{
  "init": "normal",
  "optimizer": "soap_variant",
  "beta2": 0.99
}
Each number is 128 + 24 x the weight over its row's rms, rounded and kept within 0 to 255. Layers, rows and columns count from 0. Numbers have three digits each. The size before them is the row's rms in percent of the matrix's.

# layer 5 MLP up, 832x320, rms 0.163, rows 264-297, columns 192-255
101:119128086133121084128111128122113116129131156119094169133119135156107177165112149097115164119136127161136107139134127121104148139121122147171148102119109126124114106161166141119153081162140158
098:108132093160174129138110128123108163108145115118133134163130165124150125143112110157104107125086111067124148167082133134152073156182147157125102103153144157139111128133128173155146128148108137
099:126134152099115112102148127105114134123172106128147132140077104118112114105119101140187154121138121097132089161139097169138094144126118156102120103075158155109109108127102142144166170146109172
103:112083091125091124104141115164110150123122110138111148120163138138129074121144105101136067123109145106154122153131159124163093175139106136104096113083136111153126115158086137146120146122176103
097:092095115153131137108146101123132134058086161138164143097103125129166165159174113113101095095142106076153097138162177171108167102134138143088129135105147171159117135100118178182092147093104174
105:122134087114104111108098135142104120119127133089146129116152132124138149134154130166130118122135136124135136132175109103112119111138140142084120097090147128154124100124120114121096125119133132
103:097110135127110087118122177132095151124107132097114111131130140148153140137148082149136100126113140095133146128127154127145173157136141144136166143085142092125103145111112121155095139143079138
099:125130111150147142096113122127112136140098110108164096080131154067132107135110134080161187097100119140131129107118126153127120127162134157145107150106130140136152110102162117143131115145132148
100:115143159157106108154118141137176097092112137190165146133156165185118079128062161128112190154136160117145126118126093141080132140134146132112150119128142123124087165138150133176162127159093145
093:127119160148115114093105152122157092095114138129152150114164127125128164167197092126134156092100152107122125147155147151127162130122145104140145133177138120116129105125137097078126139124117134
101:162155104115134099069163143092151137133135136132165145084132093132129106083087133136107117127149111113133160139120095109119127122178105125162112159111140134141096108132143141169130150131118114
101:118110146110082149122126142144154153132137158118159104099130118152084137120153121089127134095120089109111132148128149140162152142133132136196093147124151141096149118135139145161089121149137114
105:121143159107130118098085153135105105112117112081129137110155094154142184094145158146084160132181133176128134106123168119094140134153072153100178121126131142111104126137112106128158103105119166
103:172143091181100112122109130134171141110142103163145133114149146096088128081172103109162126122126142152056114119175142150087162124126130148105136120143137148134140142088133143152113124087139156
103:132152129153124160168148111128146180134200141133154132137111129094125175140089125129102077136170094150182119130096150104105111122122146139110158133126134111146131113145131136183144148095117077
096:104109103140150150154132159162144103116155120127103138125136103136158146129112154137116124093102111150127092139175115114096123096169146119094151085163143135151138115106143143116106157138126136
100:117139073088127115147116125074154120130104154114174131154131157084158135139135088117140132147106175128129113122128054128133150146120108121116159162158128129145142126150138176141117104127091158
097:109168133120176083141191121144093129137166099151108128142103133144107099120111111109154134086153138125131137153155121134139128136149134134108097053162070157129128107149089085155142137098135138
105:125124119144133165142101165137064154195117114135148103132115170136097130125103134101139141143112129125139109098101139078163139112114064173127119156181087165172153149163090150146139141124117103
098:072105133147154129069167141168158105121158074135166100119130159140137134122110120106134132097100127140174117133152111124126168134115171130125126127120141151156160129146121121154125143138145125
100:126124126123112112135161119135109113109123107146122103120127149092101132150114117128133155105124103121138095080108113133097105132152096154116121148136126112128138152129131112102139166128145080
094:161127113144143141136168101149123104124162120148097066120111138152117098140125105105122122116111111166156142090179109119070126098107157084139120120093112077158068153102129110120112127131149167
101:138115138131151106124128126110172143105093138125150063144153109143137132095132119107170117135127119103097174122134139098095159134123125143147154117135137144146112104065125111174124114147193110
094:103117155086132167114135127086122164132130102135120117159165130160107126094130094111151122096122119098101152144089167152137129117122120099135153128108109080151152107104086102142127133120162106
101:122147129132108165081157099079116112113141092142139139124119120115137146143096150118104210125153126152137151158126094154119137140152148153105118089110085096109113153161106106119144120127129140
097:149109129136130131130109150123134141166152120113142138138118169105161125136117124122059103102080157124119089136140170130116139092166138149146159154157080116151100128166138169091091123118099152
103:132175137118151130170131141146102127140143120167115141161157186110107129104116091103114097132162073144164173128102137107112108145144100168145144120142104108134144115095092132165146100086110143
097:143145112151131143072151146115129153147166140125162103098162129134101110114154148147120139121157125142135099077125149137116129147150123139169139127104159122124140077126150136118130139122125142
098:118182151086124166143121158151133087141176111131140128114082153160148117104147139117130135107165099094136080120102085154116185136091141129135166127115120097114098108191122124151149125116155159
103:128141098128150110127127114099121103146140144134155134127119140130141121171119083110120149177139125158115118166116109097081115101166101140139160128123098130161137090101078114143139144083127127
101:094118132151158132069100090147101143106129130190120068164129102127104158117137135109117147153114140115112112119119091123104136117099143108114124090125139135095110127151116094140131158144153120
101:122062163134090155150136154139192135135108152159153103107133186135139135093140141140125149134163133166117091131089085180127157083164161139127145149130124120120109122119143098167162130133161151
096:100101129169135123109094098149115125113114081118146179132149095161173088083167133101144168124127114129104120096083124147138123124157125114159129121118102086147106157114110098099123107099126119
092:084114135145127111139108121112129162110175080160148130127106161146122130142160102089099123137094131146092116123152157117123127117162115138140149114152107120116145110117126138117081132130095125
# layer 5 MLP down (transposed), 832x320, rms 0.148, rows 264-296, columns 192-255
101:132155128109157099086155157132145161147102166143100145131137183123145124142155129140107161103152121078121153158136136117131144107124095097143128114144115119070126160135134120126105127133128110
099:138133148145152138165123121121177128110137101091117156181091122101087148133121158082113191116116123126131126154141114121170100109061115124109155121171139135109140164178189111141106120156143183
101:113157134157134141143106132117161114099091092058193110126134075121115154166153123132134141140120151123093121159102126134165121127146138166138076129118126168149136102113139134123149144104126142
086:130115164114170124157111100128128135143133145145140107080119131105129106119129134116138150156137085124146142128166109120132120155084131141156140098103119133108117171132084080124136113132127157
099:140101164119140171116143133105147137096161116101114168144156175108038160089163157101137123111096161066124131106103135159117113173149122164094135124127145126113117126134104142115171118106125121
103:139086117169146159128147126155124133157109160129138111138120127105133105102103126142153113159124075143148112118091125129152127124133087150159154134109093122107137131153111130136149124137141150
105:101144120125084102140128118157121128112163117134123103177149092124092099090165118107128094132148159129146151145107128095116167151147182125132134132136175104148084109130111136125119169123105153
103:150123126162116102142145147175162109156131131175128127123147098149140139116110117092142068100133177179115147111128105134107112151078172109131124123115145172098133137137141110142184140149136123
098:115144151153176095156097105151127135146104141086137117124138156141123069130100125111112146194125167115127105172153132122133161091130122159090107157124102186162118161137131145153154129133139149
085:122112086119140110113136105102195150145115121110128129119156105140107166140115111162119162113097160091123098122105126125116112119082139131130091162112067162142133098120142129117111162122112118
101:134140094156105130080100127072124167154116171150129183162158113154159147096125130143125100138098147133137095115096139125148149074135122151183132156113140125122104163113152110150112148137083124
103:091154143100159140153111150124153113130109130106177111126145120120131156133148140121158107103136135110150118132139131116126164118136127125134086079141146118078103068146142119167076164155158147
104:167147129130109118119135135133147120144159131116112149121128115142142109111150155125105132098122133162116132122127135127161082111136106151097149151156122157078136116153132134123122079105158130
097:094110139064148132156136113131130127076100121134141147151112098134100116083126148144140123123080089147104110149159179097134080088138133115099158153126114144125119137109156101109124132116140175
102:137111133136151131112083119147103161094157103122177088085096099103132095133076130095112161101137111148124138115141132109118124105133101173126184117142094160174125125158121152121131129137162123
095:123156122100133150174146153164121097114126106143101093089110109148137148095131113127093154164104141142149149123111160195108096085128134185079154118143128120135148129143157145114134108145127137
100:085095144155121122094110142109109089141091121110108150148125098133106102121120123107142132142113155119176175157147175124130133136095142104107160143126155152125154093170131152165133159147135118
100:078153109133095141106173143121189122101161073152097115148114088136096080127138137099117114139139129118097120113132134106136133158127078106135175107153128118128096148127129115132131111152118126
104:144155157112154115146163114172139139130118146110080123137079107097137124118101097138088121143122079090123108117126152104137159111182135107062141093125123098162137102141098169117112106130102138
096:100142113127153112109120103163129101162126100125128116142117125126158113173120156137153180146128152131122115117112141164159144083143134123119130094109105155081159124090118164117108119112138125
096:146100142131130158180102146105095102109113100151110116154145158102086050120120150111141184175111160134133121114126111164084163166121128103130124108157117145128119127089118140137173136119049152
100:102099128128145163161177101102085123069100132153124114155130126139136126121168130137162139100108063092150120095142119077081161119161152094124110118134090139130162142116098078128077121114145134
102:128110096137125138122086099108138132129141133143132122097121105097115152133143101094135171141088128173153162184115115150133135172126126165127170126152114128123135111146126127137137147124170100
081:125161140109133133139087102110105128131106147100173211124102135142094121148123157115136228118130078075117172122147126123150115134147172103119117085151169098109138132133149116125176127147109142
104:113156138108092106105147130104125121106145112128176167126180148103138143107122162133140092155135120134150108159112148138132131183149131152115145134116150131089150142109113133133087131114183124
098:109099100127159095144113117136123120145110129142104138129188112069090104141143126143143075081166120137136152152167077128133096146116122138094166166122136135090112114103147073072159106153147111
113:148133128087130140158156080138089134131084127156141117131116137125135119080128143125148148131114079110179164135110133094153079132141105122159085154123153111165123089093120123127129132157133133
099:128123151111131105129125139144171146105138129145113115110133143114145096109166153180149123138183165120116166118148098136066106125108131151171124136137152134170160124109129093107137130153148118
106:102141136100139126125108117126137058148141097127157133120103111181136145111095153146132110094134104075113140159133107102099123121161093117108138151172119110127117120128131132094169147115132094
107:144136129117124141138131118091089118130149098114176136121094113125157166146139119147073162106119124150111133125122135117100128130114164140128102135120114142138101088116161136124111110145123141
095:120174116127141143093144119133138136083126149058120128142114103149131132141112080105146173130097141124103101122105154136125129137127169120117128138162122097118106142189133102108110164130104164
096:105095149147148130122133127160140143146163072107118138159096125160173114151122142116129074132124095108133081156150150126133125123164153131112126122147135124174145127122130138166074164142124115
094:141151118113152125126112099133168129085110169129114137089137138087132117122137143114124117117099137125136129145168114136102154113080085124142112139143116133112130108140161136114102091135178117
# layer 5 MLP gate, 832x320, rms 0.156, rows 265-297, columns 192-255
105:125149155157168133149144104164142139141138149139144169103160119101143109119122131130160110140123140112154116079136126116134142110121127178133135118145085108135166154099077080107100085134089121
104:088129153122115129149119137175066121172099146090089118120147101114136124132124144113143147119160134139130086171150122159141148100197116121129155115119097127162132132179116113098136097110141145
115:142134153114105147113095148106131096095126112082125169140151108145154104126104152119136096096106176128117141140131124142094112128145106112102119136159160147130103103112109137115165114084111087
102:150109130101139175132136135158107085177159118126155087148121120119155085116097104133139147142140126164103100109108178121138114152150136109113118135093096116101115109126114126140193107141145108
104:118160107124170155117111121103141109126148132163091132135094153104105101119083126135117169131158101116167070097127130148151105161113120146116119122148147105105152133129096133157153168109122118
095:123141158085140116124132119117077145145120185131107176130144099140158130096137090166082133162141121165084131095105116147152109119131141165154078102196100098143140137161138136101127111168179113
094:137154116112134140131132124170152162148202140107136131132106152140183140133160153145166137092128151155134060091147129141158128179107084065132134141089123101129194104121114173124118116125111089
096:140141137103127122127106130154140131148146138125125153143201145118116079143138162116143102157104176119124145131123096125160147136163153097134148122107133159161092143122114122115146115132160122
091:101143101138158141164138133138115103118133108107136133132158103177097126113114113139125121112146090130117092149142101129101109100159153156166141112117120165129132164168112084169181112145146134
101:109115113115126136152155103120086112105089117131109135143139141129085125115142196208114111144131104094122094121145149140132119168172128144135143115151145111110153150109218116129156151122116149
109:108120128095113130138072126155160117109114124167101148132134150098160135143152143131147146096165135072125141105105118131135109156107130103118151135142095117083175150111142115107167103092152148
103:133124107120131097152162112105157085153118125081121142120109141162123095116157118133144090085115150176126106125129125072126088141146114156109120127106090115086138102122128120151157088107127132
099:122136126134117129157132105134123153129105108111152129165165136123129108175146113121152128154167133102079086135116166172091133134125104132139094123115096142116142106099140115175133111100141139
098:146147169161127159102170085118108110128139070100097104145117141138115145089137138120125136111082141135091133097181172143131158159113133130103098128112117096126125158102137154101132110093136124
098:134094082152138119083102085068118123147103151128128089115133155115105169157114125130156165125129131098132170135148137129148143120118145098170136113126146110135125130121143137139130150132116135
099:110105151103102116106141112119133178138127119135160174183113118086118121148060175129138101106155135160149073145159133084150135136102154075098113113058103182124128095135103128159123114090157131
102:092086140131152122135162092141155130121117164106152143083123149125105125086134150110122108138105179123122155126129116140130149110156106117116126128095112109119091166127103160137151133110156126
100:115161176170155122139155129185132157128123145125140128087079140116174105176144138118180115112123115141084132143189130124147158097126134128121106120108128137122106128103081125176137138135128147
097:131140118070150127128106093139127121119161095143130132133112138149114148119085124154095123127133101118128098133123095130107130135136127108091110100117116143149120115120173140141124148097107141
094:137091145150150147122155146107125113102114134140127101153121158126145145109110112089144124096153170172121094116108124118107124105104117169102129092165166114142088118132116091139128155116120139
095:138128139120125117131148138086138140105155090125098091141094130147143165121132133127108128120146197135140137116133095132137110104147125123092153083127108148112154158120177128088114133167154147
103:100089163140131118131163098101131132162081156099080107133065122101104144113087096100078125146116110120129099086113146138145119132120176130112119078105132151130133143134118116122119124149150091
092:118135087121120118144175139122103095147137121162156146133134135133121160145141150111120140140142117104102121107153131113184132111151123132138087100120161134092140143121159122118150116115156137
098:131101102144138134128150141109148119106152106150119104108124129115090150143170128130157109102079187157134161103149133150117140102100129150105081096102145110086139146138154107122143101104118123
094:126162151120149123140154147088171140149129162076110127139129114112107100123138136133097156120099137133099110116111123131114132147112101102156145141125107122111150097108160140123186078134160158
102:182157164121170130130153099114147146111124118166111126152105156110094124107140155139163082174137168131153140096157088125138133121150098145074123139124117152130132148172084135115093130093135132
099:141111095116129157106132153138173152109142107125097120125112088144142122140149093079126110146101134137160162163130118135132174115145137132122140113154110144138123142142155142163153128118146130
103:079132112099128159084126162158128107088100105096107126126136129184150114131172122121149097174115144111127080150156106118138123103150114093122116130101131113120172153152141190124173108147154097
104:139090134136148132144095072125138155137138121142106156135109122107131108144160154153132099143117110105135153104187123125115114110103091133167127108158134132093117129063151149111093088131108118
105:103153149134156122177165135118126099118106095138131126119159128130112139129141195105122073143152152151105153110172103172146106151107098146068100129131139118117151118143138112122156049186134096
095:098112107148137138146127140139116102129142133107109138137111152121127147109104114110128099088120126103172109131091133158161120144118120177123094120117127161059116133138129111184120068157160115
097:150176140106129129142087119142101106165144117126165125094122158105097137127137113135127105131130157121115135132144090081121156078176104103106123148157075161141107140128091108103096143147155090
092:152101131096111093105097119141090123112080176190147127172095111089127138130110087112146103161115122169085143176115131136138108106133139142069190157088167129152102113127128146141101135126121166